From a checkpoint of a small transformer trained on Wikipedia.
Size: 12 layers, 3 heads of 32, MLP 256 squared ReLU, vocabulary 8192, 1.72M parameters.
Training: a variant of Muon for these matrices, 96M tokens, 5876 steps.
Each number is 500 + 25 x the weight over its row's rms, rounded and kept within 0 to 999. Layers, rows and columns count from 0. Numbers have three digits each. The size before them is the row's rms in percent of the matrix's.

# layer 3 attention output, 64x96, rms 0.192, rows 29-63, columns 48-95
107:463542493531532480464459534453481442509473475543497476520522523489479530488487512547491482524496535493498487492509515502461494502512511511475482
089:425527505507436474455438511579545522479472451496524478515491492487521502493473521506506488502500490482495485498459501510515502470503479499520499
091:479445464518484493562538504500458435501501475483513494519531536483461506498490528451477467515489524473543523526505505451499521502511517513491528
102:478548536524532510491461482574493539480468555495495448505480498509524514492474518495497515488533497512509484516504518496496467490524522509530469
111:532541506534483536484514520513534509534504511532510511528500517503508493476489503484492493498479473502483477482508485505511537489507505504500470
090:537506510512569513450512516533507486522564515543492482491478507503499521515489477496490488496522500467517485513502522458469528502476515496498465
100:559483542467432509442559506519499503486447488447481518535513509501516502502516491520512523507519472515488497472502505514498468513481504517501480
122:514471441470542472574486490522517450449529527492474507455522508525503475466473488501509498507526533482491488522494419504512520506535533457490510
087:542483509532446491490494487543536517453509523478454443487468505505462496539521463444495492488554519443495476471474483484513489526513488462492525
079:488476465461563461557482558521497438475514508515529526451489472507513485481472542513461526482466468499488524453504525493536502449497484529537509
106:560495505458558494536477525522510504507570457505493509493510521496485511507489518524501482518526521527502523524492513515485505514510507493502494
092:484476532554514479537560491497487465439465473500470509514502506523549512504492453492473508492522496517532497477467502511504487543508482511528501
102:529440506488541444517534490563518476519438513515494518511519485510477539508485522500468496477524487485504512476499512490490502485471471498547518
102:509511430489487457528554540485524458465555516479500480489489543497484517506546483481504490497495533513478497506493487495486547523474486506496493
121:511487477472509523482478499502460531589523463477509521497502510504504505493484500503496492490488479499521509486530475493497495492500470485481495
093:537493521524511514511513457464512520442510440468533493511503496467482503525517495514480532501509541505486508502482500497484481505468484517486473
096:502469500467510450499507567522574492439472497496482482528492480462487509525486541487521488511533486478481481491490505491502538485510492494466480
082:511532474521485502468477574486482506524499496465463455473548530478436509500527495477507477496489506486529521509508484463493481466482489530482512
081:460563535535534496530519537526526491467513568521520520504484468502508498511502496469525448552468461509495517514506476532532518511479493481529506
095:494506529481507496513487487472504458462517531547553501495507472492525525495509497469458504493501525517486535524499517529481515457506476511519515
107:564524502534468516463488509507508512499470549545516498478508489507534504507485508521542517491459494496512504517506472436487498502463536481501457
097:493495455507495453467498522554558449554488489542477528502495460487458495471504503531495485521495484479495495517488469482480490451493558501505496
113:454485503486481474474535467540511583535470542451496512507484499485505494502485501505485495508495495506476511509507496467497509507490500507502524
088:506563533499551487509479548560540510449478578515518547476504505490486474492513500473528485536494523482501497494506512473523523484510505532523455
118:497520497489494489483463491465498567470465439545496510466516506470506499518530521481495483502500530469486497508509485501489519500515468485516507
098:488539471485497518513468547476497555444509532497530468444503529495511517500479500491446504451487485516502527542517494508526459524491555486500536
094:510557472462532507498517585460440538526470508480497486492530494500535462517508516548486524470515460473491481486507528518514498482517505507499518
108:462486479529487462530536510500534433557523478496526473497492521498467515503463485528525501510476512494517480492527509524497500512522519491489497
098:490487475516513478498544558545478488492535496525508523484532494483525493480489522503501500487473494496530505462535471474503528512506538489522499
098:468522515493511524489521523506446536454568509481530489469491473491527496507510520475523483491507478486516513478483507529480506480502484468538486
101:536493527484565477520519465458500499480501482494522511513493501493511479482493503511504509500482512500523498506505467527522559464512460498541528
108:504495505518587514513522516446461527441493524481506473512486485481498492520478500539467539476476530529505479472512551501502482522511491544484517
096:457519484468563477475546587523519492483529492450489532439505512489478506494492506471504500484439502489489522512489526543497493488540492481531486
078:471545513470488494560540488521513478468501449483520530505488521470486508488505474493531524534484487533478482489499519495505530511512465474523537
111:536519567483544475471482455520537497514493537518510508490510523509467451532478514488514500484465526543485459491499488495539512524481506515485513